Part of a small language model's weights.
Architecture: no biases in attention or MLP, untied embeddings.
Training: a variant of Muon for these matrices, 262M tokens, 22708 steps.
Each number is 128 + 32 x the weight over its row's rms, rounded and kept within 0 to 255. Layers, rows and columns count from 0. Numbers have three digits each. The size before them is the row's rms in percent of the matrix's.

# layer 9 MLP down (transposed), 640x320, rms 0.0762, rows 636-639, columns 240-319
104:143117140157089159090113120133097112079126115106150186099142108122099144176148128119129126060131088040129109139102118186136138122121172152065166197107151149143146081111156134076123156148123134095104052139154102103137113138185083149184095085
097:099118141204109136134129175139140129117120144073098161143154168157106118122158051148141084159137147131084101162118101149114135134121082140138090112051127151051116106115127153079143095066096123096144140181073133132124131137101115177112162104
103:147113147138075138109175109168178117142116142132157145235164151157175118146106125104131128125100105071143152163107151099168081172112157150133152141196194117100134181104120161121136134091125120115081046096205118151089126173151094134139130135
102:137149142110157107082143056112117147081137119078145134145094064126141132134146104114134100163190123087083072122083149120062131126175163089105146088090130153119187181079120143086122131149107154165124150095126067127114094105120133175116094147
# layer 9 MLP gate, 640x320, rms 0.0762, rows 637-639, columns 240-319
099:129050085086099104112144160064098135114119170116065106147149190164114128101121165125143148164174102142183154133153115143147114161068120172079094096116171107096079147103106139184158130138126174120139135109090129079154097096086153163095129114
109:134152134148136131159077147143143114134043160102084093156122129173134170141111124119151112125098121111138131128174131132123123120070144144230117119061133096195111094141116184195123229103089130134140110067157087088142103151075144185106135153
107:105157079117094105153121140097144134098132135114122149077097132110098137125159139127117110154167148167124193161153092119118145149128098094138127107112158116158177116104128126137046119133110113126191131089086137113166152181070127147096156153
# layer 9 MLP up, 640x320, rms 0.0803, rows 637-639, columns 240-319
104:140086125134089116190137074174166148143081152144148088103198129121084185118154137130067089199123138094105128100155123123153144120171100181120131124173126141188109117137109169114139111134104173129160112093132127104126152143140135123079125094
108:142122146125098134104198112166131119104087129156127086146070135119154109188106132116075151111143164164139123162185136119071136137138184096162106225071177173154152117194121123118141143105056103123121079131107102161125131153091051107126146131
100:126112170117123140099154094113155142126122095083166158122135069114138185097110135137099106200116084129135071135105106136097137119060098164166118119122126123124130155076145163117092116121166142128091138144165103118124074117162123154160101121